python train.py --norm_eps=1e-05 --beta2=0.95 --final_lr_fraction=0.0 --seq_len=2048 --doc_mask=true --train_tokens=500600000
Each number is 128 + 32 x the weight over its row's rms, rounded and kept within 0 to 255. Layers, rows and columns count from 0. The size above them is the row's rms in percent of the matrix's.

# layer 3 MLP up, 2048x512, rms 0.0505, rows 280-384, columns 448-511
size [117  94  92 102 118 105  90 118  95  84 102 118 100  93 123 111 116 111  82  82  61 113 105  96  88  91  92  76  98  89 123  91  92 106 118  87 105 131  79  97 105  92 101  92 123  98 102  95 110 106  88 107 104 110  83 102  99  92  98  92 113 113  80 112 103  97  96  99 101 101  91  92 110  95 100  74 109  77  91 113  85  98 103  93  99 105  98 100  80  98  90  87 107  90  99  99  84  95  97 113 105  98 118 109 101]
[[109 119 148 144 102 134 118 188 128 110 128 133 179 137  84 110 159  81 108 166  98 128 177 179  99 123 163 132 123 134 149 151 119 114 136 131 193 186 178  52 122 117 116 127 125 138 186 108 125 198 229 126 183 131 140 130 140 118 130 118 178 151 167 154]
 [ 96 128 191 149 149 149  97 131 149  56 124 131 132 112  42 190  89 132 152 122 149  72 146 172  93  87  99 154 114 121 155 123  84 135 105 133  91 116 222 154 135 105 122  76 164 132 112 137 115 133 124  74 130 138 127 125  58 147 134 112 131 112 137 144]
 [137 224 150 109  80 171 150 159 165 113  89 150 162 164 144 167 127 167 138  98 117 100 135  52  71 109 173 144  99 152 140  90 143 205  82 153 128 150 152  99 142 195 168 153 149  58  91 134 180 175 125 141 173 109 157 134 130 164 130 163  62 105 177 108]
 [128 207 161 148 108 161 169 184  77  79  91 135 158 142 137 146 169  93 151 114 170 102 113  83  79 150 208 119 114 154  92 117 120  90  84 162 155 154 186  95 135 111 161 113 104 139 103 101 151 211 200 104 129 127 144 103 186 158 139 126  94 162 147 136]
 [126 142 175  86 114 113 181 170 130 118 110 103 107  91 119 113 124 147 145 131  95 126 176 112 137 169 134 157  65 125 139 131 103  48  84 143 120 176 109 110 135 134 120 144 174  84 152 138 139 153 123 159 119 115 134 132 165 131 140  90 195  97 133 113]
 [108 125  66  56 129 103 156 134  74 158 124 155 147 153  77 119 121  70 167 130 104 138 181  54  99 179 175 134 123 120 140  90 196  78 109 141 114 129 157 135 179 126 107 116 181  72  47 105 141 155 141 185 128 108 122 120 206 158 123 107 175 151 163 117]
 [167 107  95  80 122 105  85 111 171 158 113 174 121 175 137 163 127 125 107  79 117 140 159  68 128 114 142 106 107 125 182 150 123 133 191 158  70 193 107  87 141 163  97  99 104  78 136 116 104 167 136 153 117 132  98 109 134 154 150  77  94 146 128 121]
 [138  90  79 126 130 155 148 175 135 202 108  90 160 184 131 122 110  50 164 144 114 166 118 181 120 113 168 127  63 122 139 170 122  75 164 181 113 104 143 101 141 116  92 147 209 144 134 115  68 117 103 117 163 116 124  97 128 113 123 128 196 114 144 148]
 [104 163 156 153 142 132 119 151 142 152 155 133 145 131 149 162 112 152 102 138 108 166  58 152 111  73 123 150 106 139 143 147 137 217 114 140 152 137 108 113 119 148 164 137 135 151 128 152  71 117 157 133 119 131 121 158  53 148 135 142  83 128 120 138]
 [144 104  97 114 109 141 119 138  88 108 111 163 151 174  92 154 143  69 175 137 126 166 176 110 119 130 178 114 171 197 142 105 154 161 177 138  93 126 102 127 145 170 134 123  76 157 182  91 165 137 135 144 151  97 103 149 125 138 148 169 143 112 128  80]
 [ 76 110 131  61 120 130 151 196 129  58  92 106 115 111  68 146 144  84 197 143  88 111 193 105  73  99 158 121 122 165 136  70 118  47 121 157  99 141  93 115 150 153  36 131 150 128 119 102  96 106 141 166 161 131 141 142  76 125 150 106 111 147 162 138]
 [107 193 200 100 136 191  73 159 176 114 156 124 120 148 106 158  90  96 133 133 106  84 197  90 113 127 121  36 106 182 130 103 110 120  61 105 138 170 205 146 147 118  63 119 134 137 137 148 141 133 167 122  87 158 133 121 108 107 119 154 110 114 143 131]
 [132 167 136 128 122 143 152 174 168 120 120 161 147 182 111 170 186 135 123 121 131 138 128  98  76 171 222  65  67 106 146 149 141  95  93 132  84 163 180 123 199 178 125 121 125 139 145  93 129 174 184 155 166 116 115 132 124 118 148 114 113 134 177 103]
 [179 184 158 116 130 134 143 168 174 132 113 122 140 179 111 179 182 119 108 116 125 160 123 136  87 125 193  59  49 130 139 133 134 106 110 148 101 163 154  90 213 155 105 101 122 183 132 105 129 162 161 130 140 112  88 175 136 128 158 142 125 150 152  80]
 [151 137 157 102 133 105 190 158 187 151  95  68 106 168 108 156 192  71 205 131 138 170 114 133 109 180 165 152 123 120 129 119  61  95 102 111 148 138 133 117 165 143 170  28 156 106 120 106 153 177 105 163 128 115 112 132 149 112 135 140 155 197 117  92]
 [191 175 107 138 137 200 195 136 129 163 179 111 140 182 135 170 105  82 159 127 155 145 120 126 182 142 183 106 107 160 117 206  82 141  75 120 126 165 135  70 122 187 137 119 162 118 141 116 154 107 137 142 116 122 140 139 168 106 146  94 106  86 175 127]
 [129 153 157  95 113 175 121 143 140 119 128 108 179 174 111 172 148 123 109  99 162 154 122  71 112 127 153 144  41 110 142  60 132 126  88 130  68 177 176  90 158 133 203 128 133 148 127 122 112 173 151  90 161 102 121 135  98  90 158  87  77 131 192 103]
 [143 155  93 151  76 176 112 157  74 133 117  75 178 116 112 116 156 137  99 119 130 100  44 132 120 130 131 120  88 108 116 105 154  78 199 177 192 153 145  91 125 147  95 126 116 153 143 149 111 131 187 178 118 145 103 122 120 118 147 100  34 131 160 157]
 [186 142 113 139 157 146  73 148 138  97  72 158 150 159 155 172 177 136  75 116  85 191 137 126 117 127 107 108 118 141 109 134 120 110 119 103 104 106 136  83 200 163 102  84 105 161 137 130  96 148 142 146 189 128 142 167 113 132 190 185 119 116 122  19]
 [110 133 172 132  96 136 151 124 162 107  60 155 127 116 104 146 108  95 137 117 102 104 166 122  53 133 126  70 104 107 101 157 116 161  68 137 162 142 154  97 146 140 135 121 135 159 116 111 111 111 148  83 107 138 129 145  66 124 112 137 166 228 102 154]
 [154 102 128 142 114 130 165 185 178 128 139 118  80 100 108 139 147 125 139 143 179 128 180 103 151 122 151 112 127 190 144  59 122 105  46 136 146 122 170 128 128 131 135 116 152 169 143 102 145 132 118 156 124 116  75 131 107 154 159 124 132 143 139  75]
 [138 137 113  91 126 137 128 124 158  99 117  89 123 191  83 176 132 152 204  72 170 139 145 143 111 138 148 122 102 128 169 119  94 118  97 136 131 150 160  76 124 156 150  99  88  95 125 151 173 140 147 106 125 113 121 159  88 161 129  94 136 117 138 146]
 [135 143  98 124 134 198 108 169 179 140 168  36 113 144 134 105 114 109  82 130 124 172 169 149 121 165  88  96  97 115 137 128 121 145 165 125 128 127 103 104 159 124 132 114  78 183 145 151  92 138 159 123 155 144 157 154 155 132 142 170 166 119 155 166]
 [149 171 153 146 148 110 162 126 219 162 141 175 123  89 175  73 144 120  49 118 129 140  74 119 137  90 139 136  98 110 103 178 136 155 119 135 116 115 155 145 161 111 122 102 171 182  62 112 140 110 142 139 145 132 101 203 157 136 114 108 139 164 117 122]
 [107 139 151 117 128 149 149 127 136 104  98 197 117 151 137 120 174  83 153 144 119  97  66 135 126 140 142 127  90 157 114  84 142 132  70 106 104 156 134  98 136 138 144 146 117 124 110  93 110 175 148 136 118 146 125 156 104 145 153 115 112 116 148 148]
 [194 174 151 133 143 140 163 174 190 137 126 162 141 167 103 176 171 155  93 108 113 129 120 117  85 188 183 106  47 124 153 127 126  87  98 142 129 150 145 142 198 163 125  95 126 132 140 126 139 170 173 130 154 101 100 181 147 103 137 115 134 112 140  94]
 [149 187 151 134 125 193  92 152 120 156 122 187 155 187 109 202 150  81 152 162 151 120 141 144 139 177 132  97  59 145 154 102 118 106 115 124 115 127 115 125 181 119 182  98 123 160 111 118 114 207 178 147 162 111 118 148 151 143 165 171  74 164 106  86]
 [165 160 161  92 139 100 143 164 172 134 149 147 104 179  85 170 159 117 130  80 143 146 183  96 122 138 168 118 107 111 135  94 129 131 130 134  88 139 139 164 168 162 151  78 121 157 106 130 151 125 150 149 162 115 108 164 153 118 128 160 124 145 155 114]
 [124 187 126 151 118 119 191 170 109 123 141  97 158 134  31 175 156 147  79 163 102 106 129 153 139 134 162 167 114 127 202 117 108 126  84 118 128 129 227  62 111 109 116 170 160 102 159 157 199 182 156 147  99 111 113 127  76 138 152 120  92 102 171 100]
 [112  96 153 109 151 169 103 168 131 154 117 165 211 157 136 165 137 129 139 128  65 170 129  67 117 174 201  90 111 134 149 137 171  70 120 138  95 143 132 183 154 134  99  33 111 161 155 121 150 160 126 166 111 125 116 144 108  97 143 139 110  71 158 122]
 [150 165  94 138 119  81 142 197  94 153  99 154 138 141  74  74 216 154 129 118 122 156 132 132 135 119 172 169 110 120 163 161 101  96 209 135 136 166  98 136 149 165  76 135 166 112 180 166 183 112 152 180 139 126 106 125 153 142 162 118 135 127 165 139]
 [219 149 127 131 130 191 130 141 117 157  96 143 144 138 112 163  96 130 120 130 142  93 143 108 144 130 173  75 109 128 127 172 113  86 102 116  76 144 168 123 164 117 145  95 101 120 124 121 160 134 101 104 145 141 114  98  89 143 114 128 136 128 129 127]
 [186 113  98 131 187 164 122 173 163 123  84 122 157 101 155 130 137  77 100 130 144 112 150 119 184  95 115  87 115 136 125 146 158  80 100 151 149  96 149 128 124 111  76 109 155 110  99  97 125 129 125 163  92 122 138 201 145 165 118 139 168 116 162 125]
 [136 181 143  98 129 149 116 165 120 125  90 160 158 124  93 148 184 132 132 107  99 191 127  85  71 152 204  76 100 120 131 113 155 111 107 165 122 206 184 100 183 145  75  98 140 170  96 118 127 185 189 143 122  99 106 137 127 119 139 164  81 112 153  93]
 [117 109 155  78 118 146 130 143 112 155  83 148 130 179 111 122 166 122 153 145 117 141 171 134 126 172 173 111  98 164 123 132  77 100  78  97  99 147 195  97 147 165  49 136 178 112 151 145 164 155 173 145 162 150 166 145 188 108 124 118  84 146 154  82]
 [115 182 130 122 125 136 155 165 115 149 124 110 181 148 141 176 155 148  89 158 177 126 169 128 127 119 150 108 112 111 150  97  94 131  73 158 144 124 200  68 123 128 102 110  97 124 152 128 171 140 196 172  98 114 157 149 120 141 157 136  59 142 118 107]
 [132 165 115  74 117 151 122 134 107 114  96 106 169 210 120 172 139 121 131  76 120 183 122 105 152 139 113  93 111 109 169  78  98 185 124 147 112 153 101  88 134 187 108 112  80 146 135 105  72 168 137 114 128 125 104 127 128  65 151 102  52 144 131 117]
 [181 121 159 131 150 138 103 136 151 114  90 198 144 128  99 144 148 170 130  83 134  87 113  77 124 130 190 111  83 122 158 113 105  76 106  99  70 131 130 147 192 102 137  95 144 127 155 106 157 115 156 102 154 134 137 128 102 144 134 136 164 132 118 115]
 [142 161  99 139  98 119 136 102 129 147 144 128 127 111 146 127 112 121 120 148 203 146  62 183 145  74 127  94 115 160 114 108 145 133 149  97 114 138 201 158 141 162  94 116 137 173  77 119 113 138 186  93 100 118  73 153 126 124  91 114 149  86 158 128]
 [131 101 159 103 121 146 120 149  80  79  31  70 139 133 128 138  79 148 134  77 119 151 129 116  91 174 104 103 116 159 138 128 162 125 150 156 145 165 142 163 163 138 102 142 121 137  85 109 124 104 184 103 138 126 136 103 105 163 139 158 122 104 155 112]
 [ 91 134 115 165 106 163 135 149 108 104 125  51 170 131 118 173  94 160  99 134 109 115 111 186  68  58 121 190 112  99 151 159 171 112 156 161 191 100  83  80 141 155 106 136 134 174  68 140  84 125 126 123 114 114  89  93 149 158 170 156 144  99 165 110]
 [104  85 134 169 146 200 170 145  91 101  82 137 168 180 126 135 145 165  86 141 113 173 113  93 145 125 143 133  87 133  74 140 110 143  75 138  97 157 108 140 128 145 136 161 132  93 212 133 110 153 104 118 164 125  93 106  64 137 156 153 132 154 128 120]
 [188 144 127  98 144 132 193 188 169 183 135 168 120 187 123 127 157 103 152  89 121 165 158 117 129 169 180  74 100 155 135 119 109 123  89 129 137 178 123  89 204 178 134  85 142 139 186  76 121 171 162 148 139 114  95 159  99 103 161 101 106 111 155  98]
 [144 152 128  85 100 126 133 142 150 160 155 154 157 212 109 207 138 118 130  84 144 163 142 131 115 128 154 115  61 102 160 132 143 116 129 153  88 147 151 173 221 140  88 140 148 171 113  75  93 176 112 153 118 121 108 122 124  92 134 124 148 116 128  94]
 [122 183 192 131 139 147 164 116 147 106 117 151 153 109 118 134 140  80 117 151 182 143  91 130  70 100 143  90 109 134  97 141 151 105  77 155 141 166 146  74 158 158  92  95 107 117  84 109  98 170 173 115 112 146 129 160 136 179 140 135  73 126 124 108]
 [118  93 139 110 106  85  89 130 178 142 118 188 139 143 107 107 178 133  63 109 108 167 131 114 116 145 121 106 123 143 118 193 110  88 170 103 116 136 149 132 163 146 116 150  84 131  91  72 116 136  94 183 141 130 129 109 150  66 140 157 130 156 126 112]
 [136 145 187  91 136 138 188 140 187 126 138 143 131 136 101 117 135  79 136 155 171  99 161 130  92 162 166  99  62 187  96 174 158  84  58 130 108 143 192 160 155 194 126 103 206 177 108 117  93 135 125 159 149 110 107 168 123 107 143 111 166  75 182  99]
 [ 77 117 157 132  98  60 172 134 188 135 153  88 126 181 106 147 136 137 150  96  98 146 128 147  70 165 153  64 138 150 165 106 136 162 115 143  83 133 139 166 141 178 140 154 129 121 116 103 146 128 119 135 142 127 120 161  66 173 116 167 169 147 154  92]
 [ 93 162 134  83 115 158 117 129 176  71 111 179  99 157 117 120 105  86 171 186 137 169 212 123  85 142 142 132  79 175 132 128  95 106  63 203  82 174 143 117 149 101  97 139 199 118 145 107 169 132 207 117 173 160 135 146 119  88 139 112 137 170 131 144]
 [145 115 163  97  72  94 123 178 116  96 141 122 144 188 104  97 182 115 102 148  99 118 193 129 186 154 184 144 117 116 122 158 123  92 140 164 165 158 158  45 139 133  74 151  80 147 134  96 132 157 161 164 118 126 114 127 169  90 145 112 124 164 169 132]
 [160 172 141  93 108 105 160 181 147 133 123 132 163 186  69 141 165 129 108  81 114 131 124  92  96 150 205 100 104 175 151 133 135  96 115 132 122 159 141 110 229 182 141 124 155 133 124 102 130 173 179 140 156 113  65 161 123 122 178 114 119 125 166  92]
 [131 136 167 122 132 144 159 181 143 120 147 110 174 131 107 146 166 137 131 124  91 187 131 124  99 161 234  99 108 165 147  95 124  60 124 158  95 135 161 111 201 124 123  60 107 123 158 136 151 175 168 139 124 133  85 167 136  92 171 109  90 113 182  91]
 [121 133 130 163 101  99 226 165 186 191 110 127 116 167 144 107 115 132  69  42  91 184 126 127  94  99 144 149  83 100 144 171 101 162 136 144 126 156  92 118 152 170  79 153 167  90 153 109 182 106 124 184 134 139 101 157  98 165 151 169 145 130 139  92]
 [159  84 159 120 147 125  89 164 113 123 125 110 138 141  76 133 156 133 169 146 125 192 129 144 177 121 169  90  35 119 131 149 197  64 111 131 110 140 171 116 134 150 129 133 115 123 157 108  88 157 146  81 182 131 142 145 105 133 123  83 140  80 140 119]
 [163 114 128 111 129 107 120 129 167 134 150 150 164 190  93 187 146 129 129 111 108 124 139  90 106 200 190  85 106 178 144 110 143  97 135 148  93 105  88 134 170 152  78  32 134 162 110 112 120 153 134 114 158 131 138 190 142 139 148  98 144 140 144  96]
 [137 131  69 118 126 111 154 136 154 153 127 135 122 200 107  91 136  76 113 138 168 150 170 101 177 137 149 151 119 182 160 130 102 118 128 108 140 185 165 103 121 149  91 185 127 151 158 136 191 107 157 150 159 105 122  92 161  35 154 114 136 127  85 103]
 [108 166 108 100 112 123 106 177 150 188  88 155 171 160 110 184 153 172 114  75 126 101 129 152  85 130 177 143  77  89 139 138 142 103 126 153  96 134 158 132 225 138 155  94 110 123  94  98 141 169 178 142 159  97 106 127 127 165 144 148 111  89 165  83]
 [107 145 126 141 109 162 155 169 162 183 137 127 170 137 185 170 171  80 103 145 157 157 133 177 105 113 156 143 114 136 164 100 150  87  79 170 130 146 157 120 172 176 149 156  82 180 136  87  84 167 197 117 115  97  99 147  84 124 144 138  76  95 151 102]
 [158 153 131 117 118 150 147 123 129  82 185 203 139 114  89 123 148 141 109  92  92 151 139 126  79 150 148 119 116 103 114  86  55 175 107 104 150 110 193 165 129 125 176 135 163 115 135 109 149 114 135 103 134 115 147  93 147  89 130 164 158 181  95 127]
 [163 113 138 120 120 179 119 117 110 115 144 153 117 147 124 133 111 116 103 164 126  96 144 188 161 108 123  87  89  99 174 143  56  50 149 127 117 162 154 143 149 135 107  91 149 144 101 116  90 144 108 126 122 126 102 152 129  83 107 131 128 109 146 129]
 [101 107  93 119 114 151  97 127 123 128 165 129 212 157  96 150 135  99 184 102 142 127  83 102  90 152 144 163  76 115 101 116 150 116  93 152 129 120 140 156 156 141 133 131 161 151 140 123  86 129 175 112 113 122 134 128 130 134 150  98  79  70 166 165]
 [162 173 109 156 165 165 144 128 129 158 146 119 173 109 148 126  72 128  92 113 159 119  52 187 100 119 200 145 121 131 132 122  96  81 150 143 180 122 211 137 158 116 132  73 180 156 141 150  63 163 146 112  81 102 116  88 135 145 143 136 139 106 130 103]
 [139  76 109  59 127  91 114 119 143 128  56 151 143  64 113 120 186  88 135  84 142 169 146 172 122  95 130 136 152 176 154 104 147 132 151 126 123 140  85 159 141 184 103 116  82 121 121 121 105 130 112 108 172 115  84 129 168  97 150 125 158  77 176 118]
 [ 87 132 181 104  96 113 229 130 255 154 154 145 128 172 141 106 173  91 164 112 151 158 100 155 117 126 166 147  94 140 123 157 145 108  63 157 144 149 148 184 169 155 100 137 142 187  68 110 100  90 133 130 157 112 123 172 146 134 126  74 130 104 171 162]
 [163 106 126 112 113 122 189 178 139 109 143 160 145 184 121 130 169  85 114  72 159 134 147 107  98 240 190  84  89 136 173 133 115  65 126 176 112 147 130 127 169 154 102 124  95 159 103  95 136 142 160 147 150  98  62 156 107 120 181 144  95  97 163  88]
 [165 115 120 109 149 147 158 203 147 136  74 106 150 151  73 140 127  82 118 114 140 155 130 106 106 145 173  78  79 162 132 146 159 118 107 133 135 182  98 103 168 215 130 105  68 144 136 121 110 131 163 109 159  94  91 193 109 124 170 114 105  98 204 118]
 [125 129 142  76 121 169 200 179 170 108 137 154 121 150  95 144 135 121  97 117 127 103 139 110  90 161 170  97  53 137 127 110 115  92  70 140 150 174 161 103 188 150  91 105 116 157 130 135 107 163 182 205 155  93 108 130 134 104 137 113  99 109 162  53]
 [ 80 129 155 141 168  68 137 135 136 142  91 203 126  83 143 112 178  81  97 130 117 122  97 156 124 131 126 113 107  90 128  96 117 111 123 131 112 120  96 136 178 111  90 114 135 180 125  91 123 131 143 144  90 130 128 151  49 183 160 159 133 167  84  95]
 [101 140  72 133 142 146 208 137  78 142 143 187  92 185 167 124 127 106 111 138 122 166 118 182 165 130 173  89 103 139 115  89  66 126 178 161 116 126 142 158 168 111  84  99 152 134 168 137 166 148 156 167 131 109 109 144  87 146 142 125 112  91 130 134]
 [130 109  93 133 136 115 112 187 133 120 132  87  84 120 137 116 117 113 143 149 115 156 131 136 158 195 115  67 102 152 129 154  92 132 177 185 116 116  96  74 140 114 176 127  87 187 174 125  80 116 161 106 104  99 110  98 129 125 164 153 163 125 110 179]
 [133 168 168 119 115 192 102 123 144  79 162 179 111 160 123 146 122  93 159 165 118  77 110  60 104  96 116  49  67 130 153 133  49  83 156 117 130 146 154 119 152 113 145 144 128 129 178 111 186 125 182 140 107 158 158 145  77 170 131 123 120 110  91 158]
 [127 185 172 109 129 134 156 122 133 166 151  97 154 164 154 139 108 107 124  54 135 137  75  72  98 157 155 103 131 155 140 183 109 137 113 165 153 140 141  63 126 156  98 165 135 179 137 126 102  58 142 143 118 134 129 174 182 143 128 199  68 108 142 157]
 [132 181  93 127 113 196 119  97 148 141 161 188 147 172 165 120 151  77 113 155 147 184 109 152 197 106 155 106 129 175 122 183  77 122 142  98 126 196 103  48 159 101 200 144 130 135 110 103 104 146 153  97 132  94  94 135 127  77 161 124 110 113 146 106]
 [138 153 108 113 126 108 125 219 181 139 124 169 159 164 130 154 204  97  99 109 114 161 122 151 107 129 161 123  78 120 164  69 128 100 101 141  97 173 156  90 204 165  95 127 105 159 119  95 120 172 165 155 188 124  71 185 141 119 156 128 106 127 173  39]
 [137 189 206 132 133 149 121 154 184 182 131  79 159 176 110 169 185 151 130 122 142 146  88 127 128 169 111 153  84 100 143 133  96 125 140 120 106 160 100 121 172 155 107  92 148 111 128 111  79 167 144 116 110 134 147 173 129 158 124 114 116 154 116 112]
 [108 149 174 144  79 194 171 130 148 118 136 127 104  98 114 128 113 118 114 127 120 122 111 190 110 108 113  13 124 224 162  97 150 175  63 139 106 154 157 122 124 203 121 143 150 121 186 102 119 119 125  99 115 142 136 159  67 132 123 103  72 132 176 171]
 [111 137 177 151 105 112 148 193 162 132 119  92 152 159 121 130 133 100 126 105 101 151 154 137 138 111 160 139 126 104 152 157 108  50 137 160 130 200 109 123 112 116  94 140 163 101 184 117 144 120 103 147 118 127 134 181 133 130 123 172 128  97 134  65]
 [130 136 152  88 135 114 155 158 164 153  82 198 136 156 110 159 253 126 138 107 124 156 170 105 133 167 178 160 107 161 156  71 121 152  90 167 105 149 154 121 152 164 124 130 143 143 101 116  88 175 162 103 129  88  82 153  93 141 180 103  97 139 153  75]
 [186 116 142 119 130 135 139 176 145 142 147 145 149 160 106 143 157 109 120 112 145 151 137 117  98 150 193  99  74 137 139 129  94  85 114 131 127 172 162 148 198 170 110 118 148 151 122 113 132 147 158 135 139 127  92 177 114 129 154 115 106 105 170  70]
 [106 175 200 124 106 165 172 146 114 122 135 150 123  90  91 124 164 147 137 119 153 155 107 126  76 164 137 140 117 172 128 110 107  46 104 131 188 124 182 145 150 103 178 176 136 128 167 125 162 127 182  80 159 135 148 133 134 106 143 129  41 123 149 104]
 [125 126 153 120 131  93 177 173 176 153  69 111 140 134 114 129 184 161  84  86 133 130 113 125  56 133 172 136  89 119 136  68 167 139  88 101 101 112 117 104 185 174 165 151  38 103  86 144 127 155 210  92 118  94 118 130 171 156 145 157 150 210 119  76]
 [177 124 165 138 120  92 124 151 206 104 108  93 113 117 117 136 166 145 173 120 170 104 124  92 133 152 113 106  54 151 180 137 132  39 112 135  81 163 103 104 155 109 162  98 101 112 142 138 120 177 144 145 116 139 124 154 129 123 162  88 131 113 156  94]
 [169 141 161  86 119  98 133 161 110  99  99 133 133 164 115 141 143  98 104  91  94 155 101  85 129 130 159  19 107 155 147 139 184 122 135 103 140 192 174  71 153 165  64  85  84 132 151 101  83 159 156 157 122 121 127 149 141 139 124  87 110 118 142 113]
 [112 151 111 114  78 123 118 117 186 142 148 129 115 113 125 115 120 138  93 129 133 116  86  75 122  98 164 105 121 146 113  79 191 106  70 143 144 156 121 106 142  90 129 109  93  97 140 124 111 140 228 162 195 134 118 111 157 100 131  98 165 135 157 110]
 [104  93  36 105  97 128 161 128 126 211 207 189 117 111 133 123 128 135 130  71 129 134 155 163 142 141 129 142 113 198 159 115 128 135 146 123 124 127 153 143 137 129  86 132  66 123 114 120 127 121 103 174 148 118 102  80 136  46 145 101 136  73 189 152]
 [146 147 140 112 129 109 122 164 134  90  64 159 134 146 103 129 193 137 158 126 184 115  98 109  80 113 200 131  69 190 125 121  71  65  62 100 136 179 180 145 183 132 139  73 194 130 118 110 142 196 170 128 133 107 105 146 141 135 154 114 144 155 151 130]
 [116  90 144 117  97  63 125 157 167 158  70 103 159 137 193  90 186 120 140 129 116 131 108  90  85 149 149 144 126 137 105 147 185 147 152 157 123 112  89 122 162 130 128 150  64  66  92 122 155 141 114 106 116 126 131 168 143 113 156 161 146 156 164  64]
 [147 132 126 116 126 105  85 127 132 185 114  93 157 166  91 144 133 161 137 107 146 221  82 194 136 104 150 156  82 120 146 127  97 102 156 122 170 117  95  77 207 126 191  86  84 103 133 126 131 192 130 107 142  99  92 155 175 133 158 160 190 157 147  97]
 [157 162 189 125 141 140 134 136 144 101 158  56 140 120 157 109 131 160 136 134 130 168 144 156 110 151 134 167 121 154 182 118 141  98 145 149 121 173 162  95 110 155 137 143 125 156 176 158 102 163 141  85  76 119 113 115 153 167 132  74 133 126 151 117]
 [154 109  78 138 128 123  99 179 192  89 123 142 145 140 167 143 117  59 145 118 108 129  63  59 145 100 129  58 136 177 123 179 133 104 148 143 165 172 141 101 152 162 138 109 146 166 140 108 158 110 116 109 108 138 137 203 145  78 144 162  89 115 156 113]
 [126 123 106 157 129 156 145 131 167  87 105 134 119 127 156 116  95 116 139 152 197  96 127 141 109  83 148 132  80 112  93 210 137 126 120 129 101 178 128  99 154  84 154 123 130  62 102 112 160 126 157  92 115 120 135 134 144  94 118 143 144 121 152 127]
 [153 143 113 111 109 162 112 122 132 114 120 127 172 114 102 182 115  69 131 125 141 100 146 115  87 174 138  58 140  80 128 144 154 140 118  95 115 161 159  78 135  77 123 128 129 150 108  91 124 135 172 121 126 137 149 129 214 172 131 174  59 148 126  81]
 [157 116  81 158 126 121 141 175  93 128 138 118 146 138 133 145 109  82 135 152 115 135 147  62 115 185 138  66 109 175 149  95 137 127 171 154 105 139 106 103 131 127 110 106  93 125 158 131 129 154 153 165  93 144 151 132 110  67 168 131  79 108 133  89]
 [174 180 113 184 160 106 127 115 141 144 139 144 121 157 167 132  93 111  80 146 204 103  79 165  78 136 114  75  87  89 110 130 122  90 165 118 103 136 111 122 142 135 140 109 133 197 110 117  55 144 161 112 107 131 135 141  76  69  95 152 150 143  80 167]
 [142 173  66 147 131 130  67 125 143 134 153 197 103 198 160 127 126  41  84 147 127 135 114 104 137 176 111  99 102 188 100 122  78 145 130 110 127 123 161  86 165 153 122 113 118 160 167 119 147 135 157 124 101 113  95 201  94  89 152 108 123 130 139 126]
 [140 146 131 113 114 138 166 191 195 134 125 114 141 170  73 141 174 134  91  82 136 140 155 123  73 199 163 113  23 135 166 143 112 107  92 152 118 189 148 137 191 174 113 137 137 150 110 112 167 140 151 147 161 114  95 137 107 135 139 152  90  97 154 104]
 [146 188 155  87 162 101 134 195 101 120  92 114 146 171 115 185 162 111 134 105 146 149 133 149  49 166 144 158 130  57 155 118 142  92 116 109 117 144 144 100 173 161 130 133 137 173  70 117 169 148 153 115 151  98  99 146 102 128 179 155  93 187 115  53]
 [137 135 120 116 154 142 136 174 142 134 132 162 148 222  92 118 211 172 101 116 166 161  95 171 166 117 168 127  95 126 152 130 137 124  80 150 159 168 136 127 146 151  97 120  69 150 137 139 120 145 129 106 164 110  51 142 131 123 232 134 110  69 148  99]
 [155  84 142 138 137  97 140 119 111 131  58 158  94 142 110 134 156 111 188 155 211 178 115 160 120 148 118 135 114 130 110 109 150  52 117 112 120 111 182 132 153 107 171 135 136  61  97 138  92 138 137  81 144 138 101 131 154 156 125 108 115 133 147  95]
 [125 123  67 120 105 173 145 199  91 163 107 141 116 171  97  83 171  95 173 144 139  78 121 149 157  82 202 141 101 156 176 140  40  61 160 179 132 177 124 130 122  93 171 175 145 151 142 105 160 159 171  79 140 129 116 117 167  88 137  93 173  82 144 144]
 [179 201 123 136 132 187 113 107 137 193 170 132 175 161 147 150 127  81  66 105 129 116  92 120 106 173 154  85 115 105 137 138 155 171  94 122 126 137 191  99 127 156 128  94 111 139 126 129 100 138 150 150 128 113 122 138 138 102 135 123  74 155 123  83]
 [136 150 188 152 136 146 153 218 181 118  69 143 175 133 114 135 165 153 111 123 124 148 106 120  64 124 158 107  67 106 146 103 125 108  94 153 144 151 144 106 185 153 127 107 119 167 152 131 131 151 200 110 158 114 109 155 113 128 181  90  89  99 165  79]
 [151 194 139  78 104 123 138 144 106 127  85 147 146 127 129 144  83 110  73  98 102 134 191 113  86 171 164 111  98 101 132 140  78 103 162 185 130 134 186 106 142 125 108 161 159 138 161  90 125 106 125 158 138 111 124 142 113 129 124 172 124 176 133 102]
 [138 177  89  67 108 157 108 151 115 117  59 117 170 161  92 123 118  97 135 109 126 162 169  90 152 165 170  94  81 154 127 125 118  80 119 124 162 198 109  87 135 155  49 125 123 142 125  90 131 152 136 198 120 105 106 111 110 109 135 106  93 138 172 147]
 [141 152 134 142 116 108 204 203 148 129 107 126 142 202 119 161 187 109 127 140 137 131 158 120  87 162 192  82  80 138 135 135 108 102  80 158 109 162 195 104 205 187  95 121 143 167 140 117 133 157 192 128 143 111  93 203 128 140 180 120 109 126 133  66]]